Weights of a small transformer language model: no biases in attention or MLP.
Each number is 128 + 24 x the weight over its row's rms, rounded and kept within 0 to 255. Layers, rows and columns count from 0. Numbers have three digits each. The size before them is the row's rms in percent of the matrix's.

# layer 7 MLP down, 128x512, rms 0.0871, rows 109-127, columns 192-255
090:088127091177157130135130105163096080122103126156177152122147137124114149107128144105177134172156134116125100136117124101126137156118129090147141129095185101110118174155120117146100170159124099
104:120142132128077137161152130083112151102123137126140172129154098075143144127152119181121109135131117132116136153085137143167141154135127146107142119116096069121100142169093121123096123163126132
093:110178152124122111118126137147114139129143120107143133136139148158094159123156160124110124095119117123121122115153092126105120159131143138161134136136111183147129162111114080113167135120116152
096:154099103134188123112081124108127020130118134108103097122109155138141136155129099130153163112123122114129136091083153131149122153096099157098072125135099124164091153107108146122171125150199141
094:109089095123096154114128136105136138145147164136128153114145160133106102137150143104120163116121118141142153131114097123081143135139122129137161120102093117115108157113101124166118134151140150
095:140157128158146152122133104110103081147136133157130107127132118114091106103160147105162146123155133125193124109118122152104136124162107117100100088150121123143078112120157108127103125130087119
095:139173141149134147102138091080122134129130128121140150130136096120082154199137117135155121155120120158134126139139133133115152084180136096137148145171142152128114140130088131120133126119092120
107:119117088086152090103120142111110149128101130161122134145095138108136166156129106161144156089128091093109117138105136121095102163152099114104105167121158097142158138116141120179136104126102157
100:157134104143119123114110126136177089117153162135140127145174112167146122135097116131068118149115131138110122123141111089120073147134126115119127140082099113135119137076156143132140137118115143
091:189151142164137128153177148129105094120136121116138110121133142136139140099150155094143110135175153137120117137131125164094146099154123131147170128126109129140131122159114101122121157161093170
098:082161141107156083094142071163168119096110175121116124140114129148142131136104145115094126086083109154076150110125164094129114134083178158106113138153124169123140170135138062114156135110152140
093:118122107090154118134109116097149171143074087140136148122113133105152150164161117159129166093103131088098136133073124146133116123140145150111119138137169149143083136105103109140119150133136123
101:159129156152093130167126070165133114108059124146132101107098161139128096101105104131149147133168128153132109097102110118075119111100132122124126084168088115131120120086116104125132123100123155
114:143094157106119136070095129091109174135129112141142173152127102093159142169144121178139134140119185135132108154128144132132117117091127127116149137126122145142102140126140121127157134160126163
091:142121110151165149098113143189141132134115100093143126162134137132139100123131099112131102102119144097123125130108148088147148122158145133135122098137130159128134140151142121091163142112139126
096:153135156126149076166139105157114104114109146097146096127125120121188150119120152109113146103139123115118081116140094113113072142088094163113131107134094096125132133122115141182111137107116118
105:110144132108138148122128135157165175127114145122126115100124133182137118158116154124136078139133130131170125133084094139122104119101130118114112130135124150146161103086158150112099147132123131
097:122129120165148099101123136174103103131133125137119104112086143124089126121157152143145111148146105144129160116123128145116121134162123119147121203146139156124125104185112119126105078114085063
104:088083168129104141155112113136123152113127138129116132133143149115177128142134109126104156145133116178103110158118116161135115129130164125140131139113127091101136140131143162096113108126166142